config.toml
init_std_down = 0.00166
lr_mult_up = 1.34
grad_clip = 2.0
schedule = "cos"
Each number is 128 + 32 x the weight over its row's rms, rounded and kept within 0 to 255. Layers, rows and columns count from 0. Numbers have three digits each. The size before them is the row's rms in percent of the matrix's.

# up: layer 2 MLP up, 2304x768, rms 0.0983, rows 691-776, columns 0-47
# down: layer 2 MLP down (transposed), 2304x768, rms 0.0697, rows 691-776, columns 0-47
# gate: layer 2 MLP gate, 2304x768, rms 0.0937, rows 692-776, columns 0-47
up691 096:126118145104142126125114102131126151120103122193089075146131081066125132108121064141139133147128105109131119125163136085076135102164173127096102
down691 098:149103139191136177152109136086103142118141141094136186118177116150168110150097174142113176103151144141182128100140098172158135136083186126162087
gate692 101:157125157129094093148127156157145123224137138108101105145140165113120123082125103167094077114161151123152152133112145154144139183092147139136155
up692 096:102105138112143115137133132173102113152143127093126102089139196108102113114102082161145112171154146120160186123068173144222142143122187095126138
down692 101:163097134147116154174040121135134165045107176120102109108083046156098180154125120072096154098085096105135114100164102063027150101157095109098123
gate693 093:178133102129080105152109125127084105126131084191133113104084135077097200136136142143108174105151150074104144170129130103139175129115095135160163
up693 100:172120138132102165144152186132077115103202031097148131115112150108094139127173106149151067116136109121136176168127147087108176126176120153204128
down693 098:074139047116153113127115089108186146167095170152149111122114126196177100141088184090095185107107158155116095072133132121166112174079126115116111
gate694 104:124159116131105135128133076117181123143178131111138152112158109161138105143111124058168097099080145133163179122071148162080206105089070145103184
up694 098:130116138139074093104145176095109093125124168117111065141135152113177164134103096169153154109164133163119163144130113112157082136139125161130084
down694 096:125171075125102094198129091146140141223136103126187105139127078174131094097150094140125156093110118112167083075130118109102182130124076152149165
gate695 103:140115065148140184138139076097083159100170146110164093151151120116145068099107176136123140114122113171099111143092103136113154143155115163151131
up695 088:163108207088108111148063149149116128095126138167116113086130122168118135162122073119126118119207089070187109099121140124134102168095117113059152
down695 097:083122125150119156082145121144121129173142144160144103164146131106100107113121185155158101114102155167078093143054139171138115139165111162164152
gate696 101:118159144132106127093123142142119152108099126143116105095103160142138069069114210078087115151138090101137170130125125123164073127121110142112184
up696 100:110134181058072088111101138156123084145100085110146144124104129123134133085180083134088135134140115152115120107090108160101142158171146124096132
down696 101:121134095155149133123112096106109141106141158120126174163138154162173145153105098142125148109096110159152121140115140113151143107079169114130118
gate697 105:089040146084117111152062059116137150181165100141171058123110098186109107140149124113090078185178088099078128097114156103118155173146070161114086
up697 097:059100166116169113231167112084054108117114112150125078119117198098167090127123102151149151104167080177084092101141120145133099154163152121137118
down697 101:185156091130119079075187121157086175154136168135167187133137092107116150100132151132107124084129185104099157144148125110120095064059176103088101
gate698 101:142110146135167152161119106126144130158122133065140152160080146119081067142111123093183120134123124140142149143122092137093054136147115145110123
up698 107:141110091128113132076119099145150115115117122149108119176169143119109126091161166129094095117128076186115132150088130171131144139109143160154119
down698 101:135179144070116172202105108179105101161177143162135161154104111102203166109157105130148128139192114155128127119161130202115094118192127122127094
gate699 094:135170055102151102140161077141113109115072131092120129126127204138125146103128147120023121142156141171150140136144064106077100103148087077085119
up699 102:094179190139130099093150145134128163061137156118150162128100187142136143165089080117133168140179120128131131132169142161132113145105110163159145
down699 097:106128136101136132182136117142167089205108089146137122134128085176113137115156213195125104137082123122167138130159106070132153083158132080080111
gate700 103:133137130077153169113108123139050129123168122125116133129067087140146177146088097142155086129094139178159139100158102100068154160138012118096075
up700 101:099108108098166147142151114119062186171142125114153116134083104119119167124130087156137159115121134160133153129094114090118101160149075096166121
down700 100:102167130128123103094127133133185102123110165149085167127141074115093058114136155106145138113143135099151157115109166140115113156094206213176143
gate701 094:144163199085122096125146095096089059151063076142130089126110092142117156134120083147079149138113148133152175101177140045150124181140089112098124
up701 098:125135137164114199114190111142077129084150076128114123149171136131191164101082145157117132112152066145157163111123129120080131072171144143092167
down701 097:120147123113125102128113137157116117138113136147120171144128136099070113125140144115170133101085201142097126193126113126218151169087076093139070
gate702 095:119128198143103100102112117104124084116156185094206136125114149166182151106120157123086134134103124135078100115157111125153137076135125099140112
up702 099:176186155109087049135105151156102086083104102093116156125126141112116154109103109148129123124099188155084090128146163107140122069160097155158117
down702 096:096087148163204165135120115099136118191110110136117093132118125130137108177121099116142101133154099118185130121111098174113167120108136129061154
gate703 102:122169121137167124094090126134150138107098102119147162124183115181148181116179152137123158149111121129069164147101099108200122132117134156170159
up703 103:168151181135136167079135153138129139147122104174200127166147114057114114136082096130205111123146124095129148121106108133153173131096149162109163
down703 102:104086185162087128126134111178052207145116112066092153121099134064097106100045067126044081098118108137118136096182190152053154175196126121066075
gate704 104:125146127116120094113091114113135174140081079183132126166106166146130117116173128170117120108142149131105095087128118102085153157131104086163103
up704 099:134145127091125159109151113100176153105198103074158179139099132079100122131179114126099131109143132108148130141156141130161131049112133116120108
down704 098:148116127138170154130146110135118105157138186145156123118117091117153139081076147048127107143123076113109174156121110129131085144138166154167175
gate705 100:113136111180184118048071129050084094095155087097156145098131108185105108137099162168129081159147082133164146105134131145155109137126097084068118
up705 099:157127144117118109136117155102143126137119092078155150113116166155149109201139149102080148071129126132203157144129070157099100140060172128079162
down705 099:103099107181153157116112136120128151080155147150055078116103095047111158154147147119192109155148102101152117114154098153161141094180170072138094
gate706 100:072126138102071090112137101103124101104170145180113255118143154132137130087079101106169138078145156156068125162134092103146138118111073124110160
up706 100:152099099132069153159110090028101082165121145131118143114127084127102152079078139107144090116143135149120126129107161103147128087147169085109181
down706 097:156107125131176149110166108200111157082116109135128093161139162144105087202191138151064142143167089107130107117162160146110085182123107072134090
gate707 103:020092171106143101128108119127117155173080126149110065073147097142117159111171152121107111047131185147157123165078128147142207157136099071145095
up707 093:111109122120101136179078072175122108125214119124085089100133166135096071129085138108146138181146108118151077147114129131097158058212123188073126
down707 098:082121159136101102099210140170109138163082142108131132105139084074127153109199166171090107091113145162127166152099143140170194147134101068165121
gate708 098:090201098099135088157116144162136147175133130200119134115122152122126120164130100131141161185162128102101135102195152134126117103111081110130124
up708 103:108140070174060148139136153127180117128142110154119154146129131146135115143197129111120155106157140098112160120072177069113132114154120063115110
down708 103:182166152141112133143144156129131097136133142084156091090088109067124102129096116139085128110118125128143109148098141159116086094146160185135131
gate709 099:215135119107108105059185107164162110164127149185151145125101114200119099123167177109120162133084055118124211142170168139130153057160134170083166
up709 093:073093149069137092091099150088122094100148092110131098109148170105126124125118090200127126094137164077112095134065092120152094193086157067127061
down709 098:189120152136099158077115077170135182147126174116195145146108108168129136129102209147117119146102094147110201089164155123172134114156126151146149
gate710 106:163100125118166141167135159126135111085145193185157145106085126124128184102164118136148125210124097189119164133159091112130158123235165079081083
up710 092:166105102127165094163168142090146123121123135147110150101103099148113153128141086109087100164099095172062159078142080159155146155193169129138157
down710 100:147138118129062068148136087154091155128141036090120114144160132067108025152093141135131089113147162071153102134091161145119118148054159109128140
gate711 106:142067106151102111139132156150116153144100133189171082114158125151152088126153128147114132167163070122081165125149082141120176161101113158108107
up711 101:099164131088173159135154091169174140127190147090142203103095116159121128118093091064154128118112189094132097089151123145062113118148158058079103
down711 103:192103069121091098098122105110146109135111153067138072137151119141133101104169164130106087194126096095085135183135091131136143190100111106114093
gate712 111:118090178117128089116147131147110089151194124097116160070094095130133098100133087124145125067158146100155098125099148068148147067140160132133154
up712 117:127142174129143110113123147126148201151094104130139133135125095156103097067070127133089151112077130135140109128133119153083116107128112116123121
down712 100:097122132136069142167127105117123127114151153174101153126163115140140143211115107129138125173074130123142159086148102139191153133128064165120122
gate713 090:105094167133063113134102139128120040086112145079126141069201115118074164126148075105202175152149140151091119124103136096109150143103098165138182
up713 101:089117102071106101123131165150105119099135209062168082163120106128115122135110110150154123107117141092117109118148141183132130074161080106165092
down713 096:175120153213157171165126090127106175143137100153111134140129120115145119124170172142092136174120103132123151143114107044133119154079131141117085
gate714 091:131101155139138207124165163152148152098119167144130170119115188086128119110073118123096178167116175081121088128113170080122085078148113107115146
up714 100:072156151083098105161153154118196178115140138087101114128118159111194072152141123130088090132113126127141129132094155116172145156129154057109144
down714 096:179098126158129180067087125209068066118122120136149168101141097127080147137177148164178137080190167137126145155159082120082098089124160207196088
gate715 103:092157131120104134181173129131145137216130130120211055146114155134100098143092055134085180124103157175109109089124093161171086087098142114120135
up715 097:170101115151123129099138199127116177104111140121098104133103076081117152135161143088169147123191154107131139112159188125131156123136154162164174
down715 102:114203159147137140143170117129158136159140096148141140134122148113107089143104110150110150151113131189137118072109133127127106089114212150144109
gate716 102:207122154136100159159164162138170060119152117154101106104113148130150145115160082112084181121145117119122151129103134089170110054097162105139101
up716 097:152172102121147134158129190136189118134069130179117067153117092148125136158123137119136206137095108081168118177036079087177174139090148133121130
down716 100:085087117129160108161150120086065166095126120115162219116126162127150154110153117150164103101163136179094120107119101137097101160138114103092154
gate717 092:177188094172074157136172124137118135127118085112079126179130170125104116116121127159088126132173093111071067113121177162117119120184094146196152
up717 099:128117142132126111113127082116078134145123148166188092101093047143128090075133139166166160153196063172136127214145056161107116131169121126152139
down717 095:160168149148199151142134160137172121117140126062099170141131132088109162192125045083115104116096158093093121055107151113150158119126085116128128
gate718 106:167177116067151144119116109097179150096094146096104143087104183174133085114154129079129150141168131167071119091178149117074148144144142087111184
up718 109:136073109141115116121118167188140117160150136136123181146150114085083139149111130137164126135095095075146127129078045141207105142147124139199094
down718 106:123109120126102160134122100152199094147179129093171111116071109101108150101056158110213148108184121102122092111111136099114101118092129146102115
gate719 103:101086091126155109120172114062119171065168117141159062176202168127156110121157129128135063212130202079122127118182138103141125084099142171149158
up719 092:100128106148094110108149099125151108071143092077073114138139148120136076113171153154082087176129134143154132136139108107104160133106117134211142
down719 098:155145138120100139149149146147177125159092128149126146093055135116104174131096065070109140108149109166086144115147092155138090130197144126092080
gate720 094:141136161127118109133082161176120104066128105093169160098133129122123180085121157189175172104132137164137134119161067117152152134080120100051186
up720 100:154163138154147077143149164148074080128183104124170161144125174091148176135163146062109105115129126131152108093116172119126163139139185116104190
down720 099:100116140127118136094095094132146149170092143132126125124135138158120087118132078135158075133138113087093151129142156144084104137143133133148038
gate721 103:144101088153134061122152134152133112100179140127149134105119087080127155145122124115103039129163138140172104152104109136150100159173109138109155
up721 098:103140113118123211097089125118133159167089104144142132127100180155141095107127148104088165134098117159099113116135095184115203136075157129106098
down721 101:154131097139151099099200112117154126115142152127112126126143165113102165136127126165149095115202162139109141151133127148142138131116153186125091
gate722 092:111094169152067073122135138122143057089178084115108153148149067153170156116103119188131108151061160139157090084123133147132133205132070155096063
up722 098:087120088108114126099156180134083113134112182141082095106136171160121175130086156065198129106081196154128152158078150133103125155132104166096238
down722 097:148125116152170109160106127112190139126068065078157153146086137154174092117149144151051123150126058135131121077204100148154117091171220103084049
gate723 093:114100116174146123098154113171121071114165117118154109212131167122113164139134051091067100129137164157091095163088190160141089137091142090094092
up723 101:144140105179123071166111109077185157106149103084115147133140145155140149119146109107129082082112155142108175125107105157126061120141160141097145
down723 098:134117143100126102103141136115067134130136148185140115131114093128094098134149173156143129132134111112149076092128124042176123138092122125102142
gate724 093:099159109131140152200157136154116105154107128162145228060188172111172121129128116167098085136115096151101161154124106151136071105108140108068148
up724 099:152163139148125088118153120139149138100137102135125130037133152117152179067135191138089098102113105133136141138132147113113121148098187122125085
down724 096:085117134120137172128160047141101155153077132128134135236121081103103109151092039103110175180166143131136095158147146069161132123133073159120151
gate725 091:092140165093082064127079110152144159116097078114107143152145094109107107185128116099050080044103097139131155189143136185169118111110106127160124
up725 102:099083130120099154171118079095038140128047127133137118094123144150062121140105141136139117116098148136139122138160115112136113138142141108095113
down725 097:146143123171169119061112183149197134125187121111154148144122114111177135124138119095080122202164124124139118141103118147133137123096128145135115
gate726 101:128135158166137127104158114120133135151193119165118124132139127174120123074139149109165101074131071117115150086069136099117153130158129100202150
up726 094:105119125107115151110119191113173121175147125155102145090149160144140108104113076148083084110167127121124136111106100083108197126114125152127155
down726 100:146149110158159100123152118097169092086060090140143123127117166136122176165106105108126193092123150148060116126149117083101109158082136134106105
gate727 090:089161153156133181108108175141086069190140148138138140175091120124113231183114091136155066093068141092115125169077148103112197197086116114162110
up727 099:052128098189141059139180095100108134063108155149143132091132087126105096129106124177084103087163109153127130132192175108088126158094096141127057
down727 094:195124074097155177158068152135164132163131087140137087129130108137185120087138168113184134192131110144168128131102145083168103072158092058135170
gate728 097:131132068130128125157104066123134168085189124197187120140162115141163077102089190128177155145075176139158159116144068172135113104110140126142166
up728 095:124157072170112155177110155099106135021206130167119156160148083147122158153075137118166190147053168113140131123056154110103127149161079106138122
down728 098:090111164061114132093104115105107120216072117123128068073122167132152126101110149113176129136130107080082125157120176095145107105125155159179099
gate729 099:143177188094128097083156101168139134095138135109135123103120153122101115142156133147106116086112180148134167141085130145075111120129152122176131
up729 100:134108150108184103116189091165110106126123070158132126148084141110131118143095107142116159148157104119141126099098134078142146122186159071162117
down729 099:190157100143059154125134151130172132089141182091120091123155163130113099111131162179081096111068162147139170135138104163137120111100130150131093
gate730 098:145104179163163128150131156104122110086113121175133132153152134137084097157120151117131126181122143128105081133077176109087097152129124158162118
up730 095:072131115058128122171139080153095165094147149125142186140118153065099141130094120066148118155101119129107093123173137041135149191099136167166188
down730 099:144088095128127144070152170126144104144131101124125140081142097169152111096180144151104150129125157115170149163130065204125130085194094145074101
gate731 102:124153141137154188109132158188096122151134113123108143122161136100076150134128160142070097073110131123146120177144048117101071094136122153160117
up731 098:119165090156130071150062098119127102116100121148120125085055088206146116163144083137147144144128141143108123132156150143123125120129142101062123
down731 103:148108012158085176195116104169126118087099131123108168127155123107180179128128127154108130134102098060154132188128113087141008150114097169151142
gate732 107:096101163123139144106134177133129119180084107113161130094152120095106154076108202126142195100084131122129099093086104103158112152091109111119130
up732 105:160152137148098161160101128167107140091174153141088199163111171120126084189196088072208101153166125129141133185137165138160122078143124131124160
down732 103:122134096110139115120138128110080158125136149102081151115145122078160185175124180134124098126132162099185095125170061091115132159120179085213107
gate733 104:039137178094130122164149126136136090051151064179152148129122083171109129158080136142101149071122088123114083172125118092087092096119129142150127
up733 107:145144034162086074170180129130177154129122135102179077143063116121151118115166105113108194153102130106155166123099125143109171121147117151082134
down733 103:109128103074192091119172127094122145116096105096070095132159117145121145131162108159094105139100136169074080149168098074117080072111126131085073
gate734 096:128109145065144112128124114117135177110105212110109156123140076105165134099150094069113114100123144158131118131143130164134072148134099103199088
up734 103:138155132122169107111136142099141147147109133106108130157085107101148117124073120118108097088143136133150115091145071126117097097167102080100191
down734 095:182124129098111201140093166133128131111143155149120110109198149160124167163143172084166152109085112071151143195132166096149122111098156172119130
gate735 102:213097144138130141117140143108094070149134100096102127165146127197090122138135203118144096089235120143115113135151121115113177125130113193103178
up735 098:074138124126132098111163152137123152198088116123111142081053133110156171135133161128116147171134113206106098105124187096125091195162169136117112
down735 100:125167118142125147099148132127067105108156086131135144129154108149133100171108083137154116027195151097140170165151094141108123080121103157123154
gate736 101:121171070106132143115163122138112153065165155081116124173130099084151137141129068138115087135165136121141112163098064162113170130133095114198140
up736 108:095081145132086089118151132101093122142090054139116211160107085097088108119113128137104109173121114162151109112114132110150060128115101096113063
down736 105:119110063127170184083160088186103114116127116127136133151102130151157145171171147164213145140104100128132165132099133178106145152063138234096133
gate737 093:098109124155119119139150125146167070133152121152096113114157077124106096153147160140095127097164111174086140107130109116138130170082120161128103
up737 098:088106160137152201198135134122103099136099151126113144154099192134140143141097165080128120109090122103096154170123155132166127171130097119130106
down737 095:175111086093086088114152139103154116119093100102109115076134076093135149095113137135163086133134110182140116088099104139106116083117195157102182
gate738 095:059112132101160157080107151052141171109115121087142145163093146137156086144175099179094106105129116145115146155105135130156120177197072179153174
up738 100:143092138137185082146159176125086147141099189118160073166121105161129151111096133117143189110107134116147196133116153117088163100087124198143150
down738 097:109193124130059162153099086153162126103112082203104156112104108097140144128131107097099103122131137159098093099157083112127080139132095094161093
gate739 094:162123137124091192118063138102098103103108128108149084134128120142116126115120117117149156158111119160143123134089103090160101145137112177067135
up739 101:147136135135150111112055125120163159099093063143138153190142158116123145142081119176152106145136113115157104160099121111132145172159138117140110
down739 094:140069139134153136169171100168065088134164164106151174102108105155063108112183086081079121074156161137090153119159154131175092110111116097170164
gate740 104:084126042154041099134080085096136138089146076171107171173123179174146076129145145153166127186154056141097151123149153132130163149152082123181071
up740 097:180071151124184122141194119103142111211077132132167113090132084098091151159069134119164118093127123139128135117167156136161111108123115150128129
down740 101:087155106109109103154116128124123153082118140154083147111163143207131112110158136147127107141095087127078160118114126168157193111153104112138112
gate741 101:098162126079148156125132092104128132149135143149142142132063162090025169136146173131137140120057122176096199117085066125120085126076107150055173
up741 102:171161084137179146171060112062141153159133141119090134089161158149126095139081033155120165121169127120167111137148162094075149148106133172198130
down741 099:124055078105098151098146113171162100089108187060123115143071096123102138138204114184181108095082121139116095139091078128137108121053134094098088
gate742 099:148128212182088087151217193132149138116125145128123125154077117166128084138147116157136085090088147096128146098077123158129140183076118152159172
up742 102:127099123164127151124070206099167071118169110128140079127129196095123083111139115175073108123153133073153117131141184107107156106106143169121118
down742 103:134164077091120119086051070132132138120129157171130126108163107096120131128132155052164132147138134168118137084140069176165077115216072105122150
gate743 108:125172144135057089138136084138143132146110089155157024152104155174068138126133093111174143133148123131178138206155146116146152196078084104124131
up743 104:119107106142145168137127103101162115135165145110160097068222092105123135114117148148099159175182133121139153104142160090164133095177127120132148
down743 108:115150172126125077110150075163113102108142083161128084195131134146153146152185069093122185065113165114136145124096104149128108131111134094060122
gate744 097:182115068140101078132188163139137182094218119162167100108133138152100132119158179129121127096132172210156098110107144133131118107094116187160101
up744 100:140136108138166110109142167132145117140095074096127082128085204118112111140068117148138191107147144149139145124085160178154118120087094121179135
down744 096:145137126137144088151107114111121169105076167068156126145118140171179124137098119157124130179160106087108181114203063167150101145149155138091118
gate745 093:118100070131086160120095098145107140114086138095147150116116101112098196154126187118131105161153095160037137149145163125158095141148132096095135
up745 102:164149107163107147160158090127099120142114153125094150170156107146189129187111130127079124162136100143126127117116081075144134093088151103111161
down745 097:109114182096158108142138150184148113118165107084137108106083149154079146055157135142176144105112112110123130159154135182103111200154148173124071
gate746 096:181142122203180119102126113085103154149159104123163107099131109047113056110061169161061111115100177132120114129098127183063158143146120121142160
up746 100:131146116078103142068094137146113150155119151102097132140028192142056170061087112128161108133134098126127142098106119115128084147150121147076087
down746 097:149084125170147147183140149187140137096136126187199113110151076138156050130131133171132110053105213102128106142135084177145151093118093110136142
gate747 097:170126106099193177154160105086089171098112115122168137096088186127111175169125106076121108102140118123094165089130116130073070121125137079117141
up747 094:153160124140122178123116145084123153121108114135190088128169142090175123100121100151138144088105111146147084160158133138125111092178111100160124
down747 095:145113114126174067185140075145156144152136121141151110138102159176096120155107112118103083122164128072146128146133058083152081100068157134127110
gate748 101:123125140086073151201154164169142097098087108119151126120140140100138123140101066186091134143179134090078102112097154190097183116122181179152147
up748 102:122144127096118081127149100136171134146096122112164105129164104216115090149186128146199126103110188122139111120126120152084098113141104128117196
down748 102:182091168169162133102110144071135136149141097070122134116102186131145159075120072092120107158116134110114093151125200145170128145150133055180129
gate749 093:103097107066127159113207059122158125155143092183082121157136110060105128115132094123047139128135133092099160141124200141186165113138179091128110
up749 097:162116094142113081114152114149166086178093144104170107120109154083147138146183153117140071154098086152157091155136102148148208159113096104130140
down749 096:049137145106167134118086132071132190082156107101095136157158123139158072114124129144134148098113142125104144139109157119127132101174176176157099
gate750 094:116136159152100144166181101177141115177158165099093165147144105123148090132138138124131156141130114214103116105179098157180138089086115134158103
up750 104:150126158067160123092138110138120154109152059124101125108164078142144047128129135121088100140076111115115129136113095159119155113175092142064087
down750 097:105151068187105147187117152099128122132090156081140117134105155101163171116106150136163130130190133191149107088121157123147071135081163128193147
gate751 105:089102078132119130110152111124122122141100124147145132072153110078185154179132151193175119059118167104125099138102119118132103125131208134143145
up751 097:131072115149141155158152095149107125142093080133161113121122072097162125131187112127163050149131147110084109121108058113120132107155137083115108
down751 104:110087141105156114147106135105162162169151133164124181136088139152050116028134058104138149146126080145154128141122166149075114101097062121133143
gate752 104:050098057105133151126056093147083109132175113118145075195141169115128107135132096085056096062137102203091215134061127212206184103149149094131107
up752 104:077177108140117160155173109093127136174163138142101127119049081140144171121125115144133170131165117142116110094085115141149142161107074137121105
down752 101:152132086134145118112116164159092093136118131170139138122159145097182122115139165158124161121074105172157137148110144121052159138113151133150174
gate753 096:161111109137057096091090119140129102104142055151105137120112174116091158102135083137140132102169112228097147106115071084166103116192176096124154
up753 104:121096162166162203165203194149214125182162122106107145150168099101163127111137143129148126096147138073131172162102140175064183166096093161145106
down753 100:160144114109119114084059087148076133075127114165154103104103164177115148139127083110096118151158126202137106121162087097147117072187153134130162
gate754 091:123150130148136053135165128098170100130132129104161109084127138169119134092115069096172081141149161081118146125139151112115127092162103156123150
up754 102:132146085147204131159090103140128152143127139114136104163127153086100115142139112130123121095114162177134114109127157108103182078094109073135131
down754 098:155150127064076127107116119114119107126090121147131133085108102214122119120132056152140151161152126079122141160155129080157070163135122190123156
gate755 105:094127113179132100126121124191099154089134134085114107104093138097118131136143138111123131110102107165099115081122058127070154126111103124137088
up755 099:104086201114090127162155179129144131102142156096102103110107184122111155096156088116123150119121146119132121151169125138102167111221106099159176
down755 102:139156135117101127104083085137131131137175126134129144100150147101191147115093132128100116135128150149156120154095160111152135166105162179092095
gate756 104:141207123133145094131135192145137117148147116167157111144124074169141085139087159135159128142114199157155144116152138160166097150140139061097110
up756 101:095083132107100155133112128120137105094057193078119050096115107114111127078139123143150200107109150127187130149103152081108170115141112176137147
down756 101:130125115131134102156145186135134140163140094117146158146207090122079122191133147131120079163131121151136156118132105160117105155159104088082074
gate757 101:128137080096123076103080139077142119096139122086128105177142138062109119124199124125124178102149105146134131118219136062092091069149151064067187
up757 096:130127169131115155175150108159105151133110097113129132102091064186120115115081167126120083159083132099110154147098128199116120115092175163215062
down757 097:104089155104105106074100165072135155097134155060105146162164103074132125108159156191126172053130117171128130131172120095092221060163133113120203
gate758 094:140129129158104131182127113097101161119124029157123084103104095109149161144191152131085140111181108109161154133102180141083171093127197124162096
up758 100:143123088124134144053073084178093119116137161170089116114134124141149143123067140155081110124105117103136153122158130150088058174133065100116173
down758 095:100138176095100109186184113047119182119116086176133128127104102108146142120184112117156151165129114164125106149091146109155220138118163097122077
gate759 103:118129162092130149190200204100036131143113107080159089134157133098141110139139142126152033160147101183116105154127038098128133092140133102137112
up759 100:106076111101183190234147073136096130199105135078161089076101156109053095084097130159151068150132179144089150101095105127149181137141148172145148
down759 104:136144116162109049077109160141158158121160139151129167195165074134153083128198112113142206105074143110164203147085112099188107080128110110136097
gate760 097:085162151121146085120170129092123118133150109150159095210123113117133119100176154116073102078147063153146133060100181118124157150122077099112157
up760 101:180176168093108151127138079123135114091127148120159123149137108151129119111094141141151140079063155125127116101142061081173161092180122098135110
down760 098:105112050113175127131134106118116172136156135158092174109163172126160156157156156085138096137161107151151128131155160166127087148067118134168128
gate761 105:077135169083142127140096181128126137168097119168121113129172180200159152126096131158115117080187064095133187104102148099065054111154109156137172
up761 098:119147116176157155117096126116130144109138116141135156082137132111137136153161099066146108161103205152115120107153091194177139152086141133140084
down761 100:195159168037113105134160150093121141197100164112141084128105149085144128110118157143117137057160077093109118106110151146060091133147150153136154
gate762 100:126109185142138134183146136143142154136097147113155169064097174131084107112139144091144135110122107149192106153125123145143178092169134086098129
up762 099:105113115128089122121184087115200143107157096107147106179124154131086127138111147136124124093080112083101111094142120092151130088178158116049073
down762 099:129117132157106193139135115109122052108082115138097103101141154102134150139132140160109142195137158169122076124084100126105082165096163138151167
gate763 104:164130080096162098164100124115171217108129103149217126112216080120067152123130171081084117156098117192122102097049102081105158147164107139076117
up763 124:106130099118159098147123152083164164084168154116151164101155042151090143126091143053147080133069159156135094139097096045148135080142148144064149
down763 114:172108162119103041148121145098146092138120154146136140118114146217092138113175153091104089112164144171157141160146137114090113058140175144159132
gate764 095:159139125116143139099162128093087106163068089167096124081113168152160090098100110134178157077082125126168133113094137061094106103118115141137187
up764 096:105106154106110171122129142066112155114191104095098114128138148144088132150135151171131143164138098115073090134150151122094119133089147081177093
down764 095:124109146147181137163197127132158121144129090180225079139131059103129104102163060084129122181126159154124131170097123146148119157128109105151156
gate765 101:124101087141137139110095152100118107116135124132157101156136112178093041113150123123125118086180136102124081124113170094100113131108181161105125
up765 092:126156172068096109151169118095183146112180096114114129148114187100090173123123144144214139165125114139156195177142092134100139206144092152162130
down765 100:123110115137130135140031187131098157079114121097122076136165098210128037141166113097126113095141170137122077087124188088123118091083151149091123
gate766 103:088172111111130135128154085112071131087125145166096131135138149129123184091077156087158102108128139109139103144083125123085102116168142173097147
up766 094:170088179197108089164097117125148149146161133088121147067068117156169113131164111172145145128126140148130141141139174130184174144132125078154117
down766 102:138157097100161107134085080107081118066098202125088160145158211144183164136150083136095151127066105113147088105092131102085161209129151191102212
gate767 102:095161074168172172109109086113147135139164116129154153174110163183153141209131157154142114109147090156105177136124113157129128090180173110174121
up767 099:111082108176220063090096116199080198151129121091100107105183177140085158134153132181127102110066181109208119089093175164135122142154117101121135
down767 102:151061121063099125152133137107120134129121133150157085096111124103175093140105168170123149123075159133130144155162126053115091123099116164140124
gate768 092:104122166137107130109059169127101144182135082139118105113070116115112160100149116118101162112095142143151178100123139148146145131078132138128083
up768 099:190174114128113063170094125083150137131114084098130151139137112190153099197170097144104135139122162158145144099030159121108106222108125145114077
down768 098:100075176127103185101155170156144121141089178146114105115115109126111121071139108155133117142140101089137121150183155167115125098127108140133151
gate769 101:173125137141136176114121136152142063127147103152095177085098192127056139115144117143118153194124153144072090112121122158076155155161074173114109
up769 100:109118156107134105122192080138085140121137160157169057131169108125195112101073105155149115068125088113191170139169103135146103073114182118147121
down769 102:161134176112152150087120165167166075131131110156123238100081159090101125122162112120125133147111177119078069113128153166077112162107067147179132
gate770 096:086093163059116117099075116192167158079120082140125096124083108150100129130139132137112125051137150119112107137156055136144087122116204126143099
up770 102:098094122192164111106097030154141145103159089117138059105072102131090139178211153134166172038104140164134156123115057048126107156143163159099169
down770 099:148100172128087119152127153107166139142091139209109176139151140102115094082079099132137156152106148085129140110118206242126122123154137068156082
gate771 091:149157110114105134189097175194116136157159103104107137146120163144084102070152132113078129122102123115087132119087124165100134086091134116063100
up771 101:146128097109139096124125080124135156082104176112143127078163140105151130137160071082068111125108116143097120110226048097095109089131156141159159
down771 098:098111123185104139080113146145143061160118094129169159124142075125110135140073154193157144132139104119187110112052135184186149122133114117130147
gate772 099:117134114103113111108090137175136114181164154142090161113115083074162131122183122120126075116134132167137105089087128110163149074098098121110094
up772 102:118110104122094064109115145130141091146161122121070190167101117114133180125102106088119144093118151194098125100144181105180108113135105103078124
down772 103:126176155127081117123149150144129120159175064160139099145187174148093122073097143107098153142102086095123055088120138145103158129110178116119069
gate773 102:147089132107077123136126079127120124161176102159085156142097134113134131112146124146100173185117166171131082143045092149073121102129122094131134
up773 097:127163111157105081164091133111181176113078155091126147181123128124122132121095099146168200095139159146167147209211141175098171107098108148133136
down773 099:124105135128168184086150152131077096120244113164137084100196136135125151106127120164127111135069109158123108092066099104113151133146141104065098
gate774 104:115086145117114102124126105105157109103129153153165176124136141117120126127141155101104166150142072146128169170130173088135138120223067116087107
up774 099:113097191125122122152171127158102128153153089117162174157135148123098102078142164119082180142110068101106143133145187093199121139122174104112117
down774 097:188124152121095117103152121140142132083120141141150059136102107157166127175111104151180127173143149102165097127135068173082129136097126206150089
gate775 096:112112053154089168115127188124162124185113106124126097123176114118069163131124113133145161175142131076127147115093079172075126153091192067143152
up775 097:102100124133141181166093145102131139193138132157115116102122081144148081190096111153163168171170188110123148188186105169132121143109134112154103
down775 097:122173188122126093140108151165084167040123131147117147169118180102138151096156136158093139085080058158076102089068141093192109097146081094139077
gate776 097:093133157099071145101135143129140153133115152134104153103063107112128139130166141135184115116128170099106176133078149153149090099182104124174126
up776 104:168185199182130164109157143134080128100090056099116115104083166120162104126100165112148138178165111137087118146178153127178083161078144127134073
down776 097:117090107088142047145110117145203072142127141125160152146196090172096126139130105117144140089104154154144133108100062131085134089079103127128185